{"n_layer": 16, "d_mlp": 704, "activation": "swiglu", "norm": "layernorm", "rope_fraction": 1.0, "bias": "none", "beta2": 0.95, "schedule": "wsd", "batch_tokens": 65536, "doc_mask": true}
Each number is 128 + 32 x the weight over its row's rms, rounded and kept within 0 to 255. Layers, rows and columns count from 0. Numbers have three digits each. The size before them is the row's rms in percent of the matrix's.

# q: layer 13 attention query, 256x256, rms 0.0592, rows 20-59,84-123,148-187,212-251, columns 128-191
# k: layer 13 attention key, 64x256, rms 0.0583, rows 20-59, columns 128-191
q20 091:167098142150109101177141155110181182176127076118196080065126090161131066149135120133167163150063129124121148100121128151148195150104084129105170170153155130180154105120131137139159142104062083
q84 122:154175153122158129060074206107176158168092115100110084110138184135070093166113087120180133142130085151131132087144143099078098086129115150120144134110128153129127151097100122159181099187076108
q148 096:132096097105143092159117118136214184162152141097107104117075171068126144174105170137158183116142168075077136098176126141181091126164097127106160151109161154072108107133135088128152104109108051
q212 109:132168129099118049105088157163186124207144059121111072104150141129118067178154148197155150130080091128124097095107104151128147165139098082165083078146173150073122127112154118152108117132117102
k20 111:118125138107173173104190125158141140163095134102108107109087107098154136141073142084106143161177139186115122147098079179133110172067109134124084129123144167098167118093138142089143101107086137
q21 106:126113146057160128092115091145104110136097139085097158174057123151129131121074122135122074166151127122118044099148136097086106116128123127188225151145160104190117162092202167155128140164083133
q85 110:120185116109137128116094141163186111141044122112089160087073155120098120112092090132138075151169148149179124128140141123094137118110158124123182101093133124129180136139127173117113070160084109
q149 110:139105137150116103092091100155116126175088127097106126138078144091084103151120123092076083151107142110127098146179142048211136134138167116153098111096164169147110117120188147128172088123134159
q213 119:079161139118158133124114115182144116159094128117088152167052145106086167152109120138121111161140129111120126147120113103119136140146142123185099114108163153232137108106149162109112104160120138
k21 073:150093143128092140075135126115137140120157089118165087103113078111139104097164164118109089096156151138170067150135138150158167155121127127139096191107070115083112118141119100186162111121153088
q22 081:148117112115076109112128114125117098136180084146142158183172073054072090136064163139189130158189112074106097128197143118136157141140127168127126129134125080217123145121173102137089086094128100
q86 105:142171074066129113095145152138143176147124130166096178155103100070175076151048157112108147151143035130172161161089162122089117115144150126117133096137080122130155152129119083197060105129070101
q150 083:159093093108108115077083128133165133183110146160153111132141128093124105196112144156138114087152101078173207149191172130137136105104123037096159178204158134115051162128082107115103098143151138
q214 087:120187116105140117117155088102155150146172083134144199157126169056093164123061180100153129166161036062111102137165150124131157142123133138101105121128174136133142146090203152110139153103101160
k22 092:149162191123154118142078116125138178114144065174074041113096121113110114129048159121096167136112160149143095088134130182133162129151104106109074077116148067067097165122158103131136112121100165
q23 091:103126132176150091228148126152119150100132159106179062076142135083160159126067146130137168081138105110154174106117152168144134174115108169144115145117175126152149118114103091163139174181143117
q87 094:121103171074112128142164099104105135136191147107111089169130136138101151143124156120144178138101150163125146186118124156141157089141153121137121159120134174130135142208159122152083133163104150
q151 092:137076097124090116141134110194115208113128140152123120189120141137119088141168167087104066083078056123150154149081077042144155071103126085158105134097126170142106123117122087118085134166117130
q215 100:185111093095103062151128086166126084131142185111151128156110117126117100133089176094179148120161112157121098139070118104174118112117128155130097121123191145148130148123143116096159116130101082
k23 093:163162148074130189136119157165130131133178109107093146119093083124163122113180086107139158124088089191127140148107056165109139143137119128151083078063114115134110121138124121139075159198146140
q24 075:117147132126131090139131146126192155102136123151130089112183111101130139045130116124094068198142088157111101109160108135135105103114132148147044152125146086182132097078107080115130106107177101
q88 097:129109145116134128143128097128119177146106175104135176143190092047093101139132139154127136118084129180096142111116116118103169120151129126159069199143140147130112105108123081110099177109160123
q152 100:175104139134098166074150170138132197097154148107156166151122074168110121116168136049125109206126114117115120166145092133105087109197115123116188113141140124088160108089171088146133177129198163
q216 096:215128131147110080112180088106149096075089170147126098152150127117120068199090107113084121135136141171155085137203036128150150111147137133069087141200135114116185161127190107124175088151140074
k24 094:143063131114150167126121113123103124094120164072080152148143118100129091126151146143074111081157119169168150119105184099140135138142137109096157099103150099153139158123171141159138138152145150
q25 084:132187136165139110110134080105126087129178118103082180197154141124121126108143152119099138114128144105131101161125158121131205120103100159113074122133108116131167098132124134109113097086107164
q89 098:112100186192115099169147170133144133114142142119145148125100112193133155143171091137113158141140164104103099125139144113116078144107106128152144165090116059117152069171138148133123066064118124
q153 095:090127135160135108075162183100166100146129098164155132109166171134136121094179147209133158127130122131063103114174136098175081096082114104166122147110099109105112121158137107132097097107068129
q217 096:089132156139170180109122091097129146152144124137174139138158090149161159109109127142136141116153118041149133137179099096125088141099096095154168145108073119129118097125138133150131118157095155
k25 098:110078115156100081061115153095140190117118089123103074124150139121119107136113126087136115132095099130124123098163120163200225150078110097156121131146140155153171123126149122071123048170153116
q26 092:151130126122080142073188181076123157191121135133145149170099100124112075121158128128131131159163060147085084121069082073159136085107164069170158125177135153163087097070123161094123106172170134
q90 098:115155106164148139095182158157117159108105119136114158137147122067122093108148133211159163116143106145095163084124081162034161046104144143166147112148091116127125119134129138099096115060105127
q154 099:197084142116126093120090149048122166146110115113147053137201126203109139170128088117100151080126136131162144171161165142175147175119047101053153126118141135183144124106162167122160177171087097
q218 097:089163138092089171125145182147125158109103155079105138145134153165109116142167162102120146105204133141122166163163092119110148058137161120137170126161095128092127152118136120063142159132128121
k26 093:110087139112180150199129137154218135138089136109153090111093180123115188170102113150110163092127208118166074108142152154136115160177137102064179164134163115099147117141071117132137150110083088
q27 096:085152152087180095103113074185157146191127166113150114142133140120126114116160165169157148077176138113102107129184112140143091144207125182139213152168168120107137140089149110140197096104107131
q91 106:162120139131123171112092129151147158129152162082088155160097155136123095188138149034151114162128097125119144085102091144180094154136143177186076191115190140156174130106084151163093165141080163
q155 099:071152125106140133095189137191127153138137169128138115139134136136207141092156149119089102116066169138109123119032139085147109098153090149204074147142133135165090153131099123164107079111160117
q219 104:117100124159136145128143153212154136136136171107136143134150192154136135134094173107136134131098123063109127131112110178091128096158149137105120135144153181125156171132124115150134100110130142
k27 107:178086148179149100146139135126125148111120168131149123088130131141035070086127157122119175206076130167147086117105147113089160161123115057099099121108123101117166081173094086147149103161151162
q28 099:180071112145139123075060131144161113101182115142171089132093097137103152106170103095163102128132150110116088150096202067072177156121083113068114129158192108185120089110170101159174188147139139
q92 101:112090187089166103148077104164122136121151174141155085180097116122134128163146132099130137144095053131163099121087168114099169185150099151127093126141205115155087102101159151135075138099128130
q156 101:160137105171100115112145150119109127165125139130154069052148125178147099157130135118152111181081117133164102093167148058091151129067151114079152132176159128127123170168146079119160144138185086
q220 107:141175164095098059086138101143120141072164060171163088140107112122091153138144125126145068119101119114126104126100202098063169175093103103109150127201215136151110103114153126163133117101134071
k28 106:139166150150103143166097138169103112097089160166126151088142168111200090091108104112135170090169139154109156138056144127146148076084159102159126112151107079158120107115117075094113096127088102
q29 102:083113149197139135127046136118144146145150128072187120103145131190150092176069062123143177101177103083128120127104139174174151179161134149155149163176171138076152117107130126153145129169131101
q93 112:141125129095115238174112140156044156154202132129140151137152135164160125149119108133130152121147106099145107085058136163128135176127092146179159107172097175111141142078102089114088185104115136
q157 108:131165074135155127097083120178105112156130151168074122101129076151119101177127105109195161070133079130103120167087122153116134129135077116141154107136148178115109092118115091143168146166142161
q221 101:135144134136145080211118125111113183161194141071142136175143107116117109137124114137137197138145169153147080082129119191116129163134133135089182124185105178031124151136089116117171105079131132
k29 103:151148146109142126079167144137145090150115139061037116099111102094095159126080086099173166162124124149099121141115097114058093121078193159131130092123081129156174092135198120112106124142118140
q30 095:154105186190133109122082151136172053105097117101112095158108130146153159111168085110124102163135105153117073193080077070129076094162194139134132104087179116155128055105140167168170135150141123
q94 107:122130128172079152117159111202111111103132134188141161170131064081171081073131155129112108142112110133116189137066130131099170153114102104137126139108095141100104117111151074128099161131090151
q158 086:150154091145131115135077133074142118191122111176132063109111065175143099128158110080106125142125131152148127155124151155133104120149108101058195118152142145141167091070169083128132168137124114
q222 089:093158172170116080109133102136126104150140141160093127159145149157070108150157137113101092139183169160142128124111134113151129146161134110110153152139182100100125166085104127153191132108146106
k30 097:153110150123152158167123143193164092150117177112126157123129184128109116088084120145162136104134093163056105171128102092132111131154163102092152120108100141089117124132145079107163111147109116
q31 088:155165110206088087129083145176151074080143093132148098135163199126117123132089139125163087094139116141185119107078109106112144135088163138105125131094116114108136113180063174086148111141149143
q95 092:170146101130159103088147128124126151059142111164173208131128096124164163158103126120145157123145179101079107092131129074126121117073163141165110148156147150153171078084165105131150099077106116
q159 102:143106104128104042048123155107110106131192092150141058148160128088147124112123112180177092099109113108133122148166125118124115120111175096106098098084094047155183113138141098194186121131149152
q223 108:106132116155113076136134106172115107064138116111131151112187165136156097159130069095135118094163199123150102163138161136152095114036113107154180132097146140171204117114081071173134127141104124
k31 099:168110162139121118111179174092154117160129061073153160144083096085167130116171146143059131168112157140092184131169113182168128107159110143140076111162113083148093121101141129114124126181130144
q32 102:113187126127168178142136077134128116064132151121114150120087164102133153075114092103124099111117179131124132127102193099100098034094158138141162145076095085188166143201120127083057136120074132
q96 079:094186087126166121183123108160105108125133118155109143110107131094125139044096179118146112098106123116109118154137159141108130073134137082148109115088159118136129101094128121091106134138045134
q160 066:123131131165094207174132102139098087134105144124135131120145181105170089112115149106122084093078193122128130182119143112157113066107123071132172128104160185169173152149117098168114145068056153
q224 082:119160106100103184130195134160138101090080156100119157042104168058138108092109134107121097117180104105078113137140116101118107089098119084133111126111182149142171109115193118089063119161090124
k32 141:093154145108153127106159136158109083114089157074094141130103183098125174107096126106175110154166082171082192138143113129107073080103163157164130097121116112201151088117165127118129123148101144
q33 132:097180142083217159128175106130115141080122145098087146125091158059121165106114136130111100145152112133151145134166160118098114071131162166154131109091104100168137126158154125086084154126090128
q97 100:088196101097181104134119097129093122112121162108110144106115125068083133098087175115133096130135089114128145151153156098102132122145121173155124109127120114164119117126157121072074133115084143
q161 077:091208160099130153143150056134079153130092154097127131080108150037093186104107158130136097135071160138111147145157108068122151106145188094118127158099119093157157144133124133091054145121117146
q225 130:099178104089128155094177134121159101109069155088093145071115179030111142139078145159131097135190083137057133119170097137106091081095160123138101121130132127172147099083171127098079134170097125
k33 101:097112143112130143103141118143101080111095163075083147094091180139131164130129125079182126154167102178078186148136097122120068104081126134153135089140120106194159075134167101118157146178100152
q34 115:087178179066240179119192111155115155088105118103096169154085151090132173124122131118109074169160114160174177134138127125044084078121190178130146129098101083171123121100122133155138170150106127
q98 077:118197097082142145120118115147109107088107131078070132178093143104100128119156130137115119149134090135147141165157115106094142099122123196189156167141138124169063112115142110107087175109092143
q162 088:040187164076178155142166091106094155093057126088103136114123188091129204095100160129145099167127134170147112116139133077062122083121203094112123139082105088148116146136089162101132144150134154
q226 117:111190142121154184110160114134145082098062162074118158087113167052143129139117109141117108167161068176068179137125110158085095075108155108116125104109156127178133086101135155118144155193069125
k34 082:070133137128123112097169138121099076128136151079098104086120167090118145126123096078187120152169127186106188168134093135123087101104118087168117081117151138168139073138166131091122097170091121
q35 083:092197119051196128054171141169110091083095156115093166131183160069146146161153154119141111169179087171127143136141114144074119086132147132104133133121103144121122124063181136139157135131113141
q99 070:114163120106161123124129134086163124082093136064135123179152125118141172170143102133149133215155134110128108096144109114115109108140140193163110201164103139154125094095164042118102157103128143
q163 108:112160178066192123092193102119110108078127127060049170133104156133135168087068120136130117145202059178116102104134114122087112100147169173114135098107064116190121091105137165119132134135132135
q227 092:106164153129160135100169144111156088119096144075135137102153174100119156149127085117158126145134118197082179135117115155094102060113155179168130118139126135162150093118134120160111155176116167
k35 073:080082141136098099071152159095117163173122105109166083159117111152096146155110119104165165115149169139122167159125104097195081208118057083116053116129118146128151088135147141150188107163111115
q36 080:154077121202105127143120085100140139162163109153168090118087106200175143132175107123126112076083177100138098127094105095151120175114141147120158157136131146147132109122048138116157133164177104
q100 068:140128140165090160184132112132159131175179125163124121115127140167168120115184083182117147099107171145106152201106164132143136153122093089112117154077142160098135156109118134107163123156100117
q164 094:144117079167105175165042172078171129150167089158167081100171129142123142169160128151090117096107207129116100135128140128129100114094150079124150182107138122088187160195126120149192114135133117
q228 084:140066129179131171157133100131097133108196104218130141138111118173134146141188148141127105109118129091197104130126181071116178131121153106111168118084146103140144171127094122134167093097184148
k36 081:133169123152106124145075166130140184148185092155142199098162124146114071104125100146139085091132144076147087063135163106115171144170128187137144159128136143069094176057133175120112129106186124
q37 083:129084093211045113171114144128130124160108104165176113074185102125174148162146098117142158097138143108109194160123119134163164198117094086092091113140133171071136119098106115138173131171149113
q101 081:142106167154063098148139138091105140099135096150144069113185110163179103155136099147179105120149166123092160109100151116189142118117119084097088101131126097124124149122135146180172089141176097
q165 084:126061109144140110153102176126195116094166136209158140119123087181186096107143099156164171111130123124073134109095146181153159146130062163134063116158162164106147103089116157137192094138106056
q229 090:139074124158085065134054094111100141129167100145189091174123066216138126134116153144144111130085202127119179144122115149172170180133093090151150142124109114096072136135094069186182108126113069
k37 080:126140091109122134176129138120116189141154084175170131151145094167166070177131132143077162135047167135141089093118149112151153150139100139128123179145129121121097145154101109142094164123134132
q38 085:090112117100072116169123158122087090132097146134109149085143114117152116110092165145157166086097127174142148138120148173154151077172092091158103062157128128133137119203181134153128154159095121
q102 109:139122126071113131105128150132150086100073180144085121137114127092151166143076169112160110175099110157138133144133069110134114124160208180098123118128100102150148129182136118168101119154141124
q166 080:130124130121115099124136126142086118139133126121088128201139105074125145154068123116123096155148032130125159124133148179098131161224111164141136091176103140147080158129111152157062131158113163
q230 084:148092078075132080122113145089145132131096098131151114113145104130099153157114159088160140128055154150112112175145086140154171115133073149114077140150103192140146117134137122148090109133155048
k38 103:132113116185092136216090101098147064106135122138144125066168176158109101149130130084126155119099193172125156152156132196133091032078160106148128154187199146085123145103154148137145126170123164
q39 081:096099116093093124144191138117111136161110164117100140101131115111151133087080123120149129139160112169123155161072145191160157120123105158178085052129106183160152107108147121118076103132100111
q103 095:088138134051164110084162103095146122062101171094096148129106126108162161086094149123136093168132073114107132105149099125095118124111187178140110122160103071148156129172126118143079126120157130
q167 080:110104122132127062049199082219111130121138155105145187158135098093107160102132163168140105164156075088089148107150110130093113129126151191117094086148100139166088100051160144111079132128079147
q231 085:110126088127124053094132143096165130143106131091141123142135122093098114111047116110121107152080080137074145132174069154156130095125116165153091154180115192171131087157159134123060132168071090
k39 081:128073131124081166122177079114064085076079110083087079105159190165129163142137092095172135120124133238117167134105178156122077119121098083122123102136153138178182108089153137095186123176108132
q40 109:087204136066230156130145120099115123078137128118126153126151155094107185119101165117051109165184085071123075127152126161065141100107155213143160127102097084153137146130139110075113131120108114
q104 078:086163100149127104103115153150125151118141122086092184188140120115078153054142095086133174168147128050144100137106154099092124102090100166190156179117114164121121087069111109079110169115054133
q168 115:100122114113212117136183119111134115110094130093125112083110184118114155144120146172088099083169069171162133105133142083069094048059163116105133103103068073200143125142106125123167174128067116
q232 120:078145137105186163118158116113121055103128177087137156099135156096101185084117119116125105162192096144134140128149154112076099070107142131141198122137097105205148143149154140129099136125093152
k40 075:113124149118144089102114145107103128155118113076082100078115140153069143153071050120218138114119101142119116182117116073173085181130136127136122078095121156131146105112178132092103062157161069
q41 094:160094129097066147124120113000100071142152145104063078094116084119071132067074111143132150178177096174139109142149082160113168114150107114192144096149080094157146096118130159087079126117167130
q105 102:168142170105132074101183103094132124099139168203113127089122144087181147113096115124104127121118129106125065090170068126088108143119159208183155101103059141167170130170189157109137111092108088
q169 096:147152158109106084187102147069125132156129160197135110131102150151088119080127125130089132113105117082172117144153128147177132158136111160101096151146119142149202112128062192112115109140105085
q233 101:096073063134085127123124116097172144207128160170110048125167122114122079087104130110107131115147142163149096131165059139124186184152083107177080137147130176121155082121128119114150079074106109
k41 092:163151135113090148159146132174116165103180140103124135085119115083128178128073140187133102167168166087120089084129147153097089080144141151121089219157105146137122178099122137116150096083061081
q42 092:099188120118211150088123128148096116034136156089125130134147140100073083122145097143133119106144141168129160140090147150086111047079131154094107111097169142186142129117187114092101142087088161
q106 077:107191129141186132105148109127106130115163187065105186149145118098115167118161137135164129155091043110122134114126116082092130121145142141144106129141169142162118112074122121111097122099085134
q170 116:119136140096184118096188077152082118072093149064085158116084153097128184121134117153166120163196073197100123144101116135086082098102181145131127065144103110155102060095111105077087173128093166
q234 109:122179143118183173121141134103126120128091175048163118076138184057138155102135117091137128121142126184088142106133108133087064040081164158135170139129106100156129106076177117110139141169129167
k42 058:105106116137096080093166091143175092156089145110091085092131140080074162118107111092158144129105179143088155183143079159176160155099128082141064116141086118196171106125147139127150118156066135
q43 102:122125153126080117138142073163091103151066109139134162087121146130186075124112243157104178150153182121084112142130150145205104086173126118082166120070120159127157143157126100164088128143071166
q107 097:128138149143091194178128151137099100173156110125147199114121126159155159147124135085060185179175142146078149107102110179114050086197136108107113125151085107082117172076164104149173180111135235
q171 086:156115115138098194130131149105071154150165170129150146114149055110181067171127161091140142135119181098144141105090174158150154127096109063116149115049156151106157092124115162163177128152171109
q235 101:179137199131126162188155127184065117075136083162129209081102123134171118195155195116138113149182103092125104120154205110105099108146175141101181103049107105061117166102073110083183154084203205
k43 102:118129149099165156157047128144141119140132104161138117118157074167146111142118114102168138154090165154140137089153157166163131135164111118148099102178212157131120141081136159156185161092167165
q44 097:146028135127072046142142139126135187172147155103120058187121134174127112054117079124147148118107106147129154113175066162174126166120093155211136111203129146132141134108119124161103090111160074
q108 093:078155150073074080123136151176125124175153175122166111152094182143133112084110134131109137154179092130151131139139085189052064182178118163099178074141134150140109161126114171115127136165142083
q172 104:108157068118097120149104140134186121171136144129118120111122072095153120123154121130115137191080175062141132146153154114142112159168112140146159154105169128134107138151153075105072105123159080
q236 109:148134140138070069138120150161157116199158116104126085107081142176090124126130147150108130134131108077147129097148048166150107219176134115129091098151151155076096104110115184102111128163142065
k44 091:120099121133138180132124124211069149112119204136086146177133120144135112113150135151145124133130135180135092168144111059086160074123101099102168129108127092119096122158057157089134124130064172
q45 101:123137093126111108144069081078103113109126146102086103125109136104123131147141132104074160144077077114136121147148110143130165092083086097121097123135178147194086126143134179103032096097049179
q109 091:094135087166050138103116170127108136136137146116093171133158120065199131064165125115078052176128140103119107146141088096101136132129079139113135133141146188135178124111113124119097084123074164
q173 107:131075162125166088079113088140120104133122096158115171108148163056100169097106138116092070100121112122119141186179095058106150125078177117150109049078099111171120127102149159122140109157049165
q237 097:076114125161148135143089102132134099168122124099142158078161125092087172116057064165144115111114117118184140127161129053125140115077113091144183157121149136190073121127146141117121087130133153
k45 087:107101152145160130132208138137094147155088132165118142191090102150087072124149140183177102139115101137098132158079123159164140202122094116113085117066143187149096154104121165096084141193119088
q46 094:117123135124126131112164083072128088128137082131104133097089139124101121087138147096164181113127134204124133136130075129139106122090181137126112104134142105185183133097141189077082122153118126
q110 087:168170166120121106090134116065155055123201149130190156111069154156103140078123156103129111127117076120125137127153128115083123124116127153137073116142111130147163132144124122145123184104041133
q174 096:124094127137091118149132101065101102190130139075213130150145109130191143123126166121128158102100106109156160196160134149177151117155126135087114149091093137139164130142105168085131180147167123
q238 101:108138125110143122127172130103114134143115115110089154137141176100149192128114145137106143137169150191109124136207127149107154082178134179150063093089124089143154144110144166048097134119091191
k46 110:149173122135168172170146102069149144079174121130171138152144082171131150133102140126101089108121192089146095085154150130133158148169135161093140132155129155095108144107137098152162157129194113
q47 105:081139168108199117075140087083109147086184167160071138204162091092156109053103161140066138166147158066126090089151110093112118174172176194175163143135110085181102125131180139088084147144179123
q111 100:173142164087160100134122148132107149180126164111116165162109156142089094073115113130152170150131134107135093097136115143082121153160183150149155135130120134134118091149160162066092124091195145
q175 105:112192131090120152144118104135144138141112120189138108155168129126083087137119195125102087160120107088147125082170160101142157099180131122104180159106124123145118166119115173115131155123171145
q239 104:157139136105157095069146192120106109152121170132089141179042140099109143044139133125061106138145121058157111107130111131087163139250153128152105165145154154210138129109147126101102105060149111
k47 098:148154142141135089139170126110118175052049120125107127105112145113048164144086166080204104122162135142118119108148119151137134061137137111166131082161147094100133170180167146117079084161136083
q48 098:108197108107130118126122185156164125151163150128164134131066156114060100126138182168076128182135123148145121109215059125078140066093124191112134222106139148154119122120092097109116142126099096
q112 103:145144126176133104160148160085108159154149095113116180143117141147193075191110107126111182163138103084091192086120073131120048087125166154098140081148172117042106094090159095105122131096102066
q176 099:143134129075181123170114141164073185078175138128135183059151124130111130110129153123151072090119211155140142052124152106097117067067117149143148149103131105146075112069109154120117174065149115
q240 100:091206124127129210146100138139114079118176164140081148142121156040065130083109122088147113150130105064136173106146180097095082137158126167099117147131183130099135143079117118111090167104128167
k48 101:135129179135142150081088099132115121067145148085097092129088109147118139048075064121171100135143123150150088202130108161123126154114105112120112127090117126112158096142125117071158096136184105
q49 117:159080129202052120199075153098115116159125101136180086106112117145164118143137128126139171073089156146113108113090128112160172146142106080076089145086140151095134087127074129156142128126137124
q113 097:162127169130073130150072168132156093140123096145173080131120124175102154173121074112143155080086187143135115159100133116161134149095135084109098084080132165133129117115137165161166080143181101
q177 126:158089106135043131183075174078163178167124113154188126141181117181164071166186098098062150066094181096144102139097151109153128184131078069167112172099139135117133171149085114163127106148170114
q241 130:095047150152108113196071127135126158117110097153143111154172103185128121183134102105127188102108211093170093113075147132144168159161124094119138156073162182066117132138084156148164100111130098
k49 039:045205099138142141138175194148114095088111115106112126179116191051123078143110133127117136109120135194145150136124107182160140136178170121139132161069140092123168127097079117097135098207111128
q50 229:098160159069174124094152123149100102082121159086086164141094154089106159087103126094153102180175096152118143156146114102085080101115158158150148099125128092182137125125175136098124127139094149
q114 163:099155161096164137098144115138093120093119163093071161115093163091116158089088153101135116168175054123082140140148092110102096107139153156140123120151134104163151094133185136099110133116059158
q178 217:100157177100163141093170114152111086090111160078075138108085174083116172098086127131190118176149101180111162148113111115086086097105178167147123082149114114183109084102166142094136131136078143
q242 282:107161165079152132086154125134099082111114166064098150112094163104105176095098109117160117164161074177107175150138113124086081087108144146150126096133118095205132105110168141103129137159088150
k50 036:139066096131113118119125129142108200125159120150175105103120057134160052118113126135143148121096144130108062087120140115118188199125127133147083169142127092079166165131039135126157122113146135
q51 084:138114077133080108131091198146136120122118103169099104092160125158140171123196170159112158076064163122198111099137164115157124119163103085099143056146136166084087149121103130123095139123121192
q115 080:153126154082110148148116131130156134086152132178197173083081110094105146126138145113138117100084143084139093120145132142150128127117137187103119140157180108109115122093141147152155157104135134
q179 073:156158141085091149147112140149102088107115164110099141098134152160150075117106202148141144068121122108137064125135124094094143174177124146091173135094140124120052195139143116177104091093102095
q243 087:176089123126103134138114135125135157143115109134109117115157129140138120132131150109080086109091121090143080119171123179122169195150085167086099078191155193043119138118135177123117139102150168
k51 142:094156131134138112103126134131152075129080171055101137126112165083118154110098083097190114144131116150082168153142084152134062079097169147152139095108117121184154104136174110126133112159104118
q52 095:099228122151098182130138110129176085072124141089140171089129157113096173193155123101101195078046167170130139127098143125130140098140138142150115140134124130149117213180145159122076192138122110
q116 096:172144072163108121136129151081179089066104114115103139124095148121158158152132106135175127162176130115107066112174111082136049120105148104101138121109190102083119088154133130136107070116175123
q180 092:067181128085180136161147111150132130161067087105123117147152162072124167132095157144172102079156100077135163078102166168119131073136142152090125140197090123184063153125131150153084146132090098
q244 098:108122098094192172124133146092158129109095103108105136118097139148136179114084099077149084131123135137124144141138138102116055095152099202102081098126107123190112177092118155137066164143154135
k52 093:152130099127138133149104161065141138053168127104174141117164217142111194119060160124084141088103116156177125124111092163073149149099121116123144116143092163080159154145138146089084137184148144
q53 102:101123140111099122166088099148109117099113155107090140126126145120128121155091163087124138118150122113130169139182125087148171099185120156114143076165086167140128153133117153109082167143093153
q117 111:085145067187053107144172134147089139097127093134061170058125143108186164178144194106078114192151163099117146114165106138114106110214111130124159112189102143123137122166124128087155131110122134
q181 095:108113150146120131129114153104152103160092118149047121128091118077099192157074130090097190100139111139156145143112140110094130133145069101129178104140113177095151131140115118141137077185124139
q245 102:087141138088067146095124190165099081114142143083067105034106169080128153093131153095148161133177115173074122128143136144126116054147085121174129108115124191125173159119110102106158162149162106
k53 133:160114115135141144154122126121174168160154095196128134146159075160121086149138131153073183150120165124166089144096178150136129126163133111077136190139145116071128190116110136128139147112132107
q54 087:080114128099145129122204070148157171136145116143188111127119081142147136192130093135136126104107052081125105163110130111146120100119108125193090121196081131136107211092161132136110145091184080
q118 107:116181111156147129098135067089182124114163138091154130074126135115117134126105096146131146147164043121132108154173142107057073132107150153100093140150120146148101140131094139096154101080152081
q182 077:137132086129091153092143132178091100144107156174162178134122102122120086125129169154161117129176091056109116087125177096137094116141135114113101099198117152094093132136118073082078139109181124
q246 103:131146097137116104098176072116187126130107098132166120123054099141140143144145135145130107171148023051112075129182082135140166150124107145171060171183120139132070140179160119107093140114119043
k54 099:114161152072064168105135131065169119106140100128126162152213115123116195138104118081182098175170118118114165150091131104111082197115117104123124070109124150110116073087139126136175150130129130
q55 084:167096057164147108131119082106090117112105094137157101119133138089064123112135097118159159114143144189095128132073144130153140189135154132137119095124143187094107081120117126127188094163175130
q119 111:145199096134129131082132177121107156105145170128123151102177091044073108108140084143158137119140140142154160117145134100146190062110130123148125189121117166135092150104100119092158105127038127
q183 091:134054066146132130114102126122120060096168130136198168163162113122098096146151110159156141133121174123140153156163161108173160090127129073137103089116126066090152131144103101071216142154086078
q247 099:154066122160180100137091083167114191130117118147137107127168153172096169123148072137146117099154123074185078141153130113155180123120127059125101126144144115099078062153158116105116129174094116
k55 107:091172113034085169080167141098108123145116136126130115040080111092115051109115130103144122172149100136055113151110076089134078123128120128102094087140146113135148126094156136137158129176097135
q56 109:167154097126139136161079166173207141136113139117110098080089116131133066093089103065149150110138135196096133142124196188172157144204133138149104174118137103146145138162159121134077099112091090
q120 094:174145119112115127150164176139161114101120058140129127138078209123091109199153078112142158123110164130048150160124153111159068106166145098102165081155093129182131122163158127151109136065133122
q184 096:115162109113137100125117130146207199094156136107130134127091118113088164109158160130122135140129125093137151143154130183160155093176104102166102170145122181140094080066117100164119205101113156
q248 096:151157065097115107115112160123148143125156118089182086118110164138087076154100083073110159169078130146124175161114156189109049128178132154141114151108153103137181131136194109136106145140076133
k56 101:157092103130143178098181096158132094103056132106124093161144133121150131107105132129110115066107086137128084085070134186110135153142115132156139151152148109081201136128096139148120115135110173
q57 090:174090123133081154088125089140076122131104095109096200143082099189154167134159156078148051105086192157138173112133123085055138120125113138157156163142192116157106109081107134148139141139094172
q121 114:152121116153077165158112114168085164158179116156133131143156060126202130146150203133138109132143109105156186149098120188096147108133096145134175089139130132136079169092103109085136193137101183
q185 083:143143178147095169147119092088123087161126109161142138117153075160137100180122118093114132098114155156169125121056127174168155182087082134092127131139209221095156141087107098091141131137182099
q249 090:126152109083123161130124130146099155116146056143139125153112091138116142137136179091148128119139120101164146109118204136088135125142115119099165079071137121081064159051094146125140173074163125
k57 097:104162180083145149171092147131134108070115194128150132168110166109127137073114099109126178162087099096085117114119126128123088069166167133129119144108072106093080113168156108111110128151105132
q58 098:133109129153115091098111115154093046105181133145160122137152123158125137161116177164119110106109120134121103128100095103163154121096164197118119179080114100163134114125087119118220154139174108
q122 100:104114079116110114107172138163042114152167141163152115139190103151157144131114191097143127125106125126139154162097133155151165156118140157105092099117115174066074180099138116085110188152096178
q186 087:153133124167106088137130072116132179106182136121191065097134121145134118158147118135146142084118178195138110153154086184152135091141155090110146176057133133084144087118106112108179105113169103
q250 088:162178132131082107101115101134132081095182102164197079146145101119105111108187151164148197112091173183180054103139166142200161090117149094081113132054123101103117170109105083105147111125145140
k58 092:201137096157089127119119102068116060111121097099105142121070153102095089131198064143145132119095118197079102144073182099132139079110118135184101127148126121117084075200172135121141132155135132
q59 096:154130124041164119133138111120091092197119093090108131207118154132139146130096118053144102100108179185129125069147094088153101095174081119182125101105147105099098123097166139193187105126121084
q123 098:097159138117093102182122162162178091131137177177093145133134088113136156082155147130157076166147131113165136113172132117156177112130163156119210126117089141143083111117068163110132136141086144
q187 095:071131081093173140177120108106178069080113172105147205119106179087170152143144101117135066116122202146103143153141162107215112116077122121129119137135114132156085158150087122123138170162129084
q251 099:118046124113178151154137094150197131163091114161138175134112135115091121124114085096171102104106106133100154093129085125175177167152088113132088142157095138134072059140132166169136160157074122
k59 103:121186135122107150111091126167074103110111092117156085121113135163120122093152178179106096064072118116141135158126112124070080133173184095094098171102088174091120163072149140108142108144141147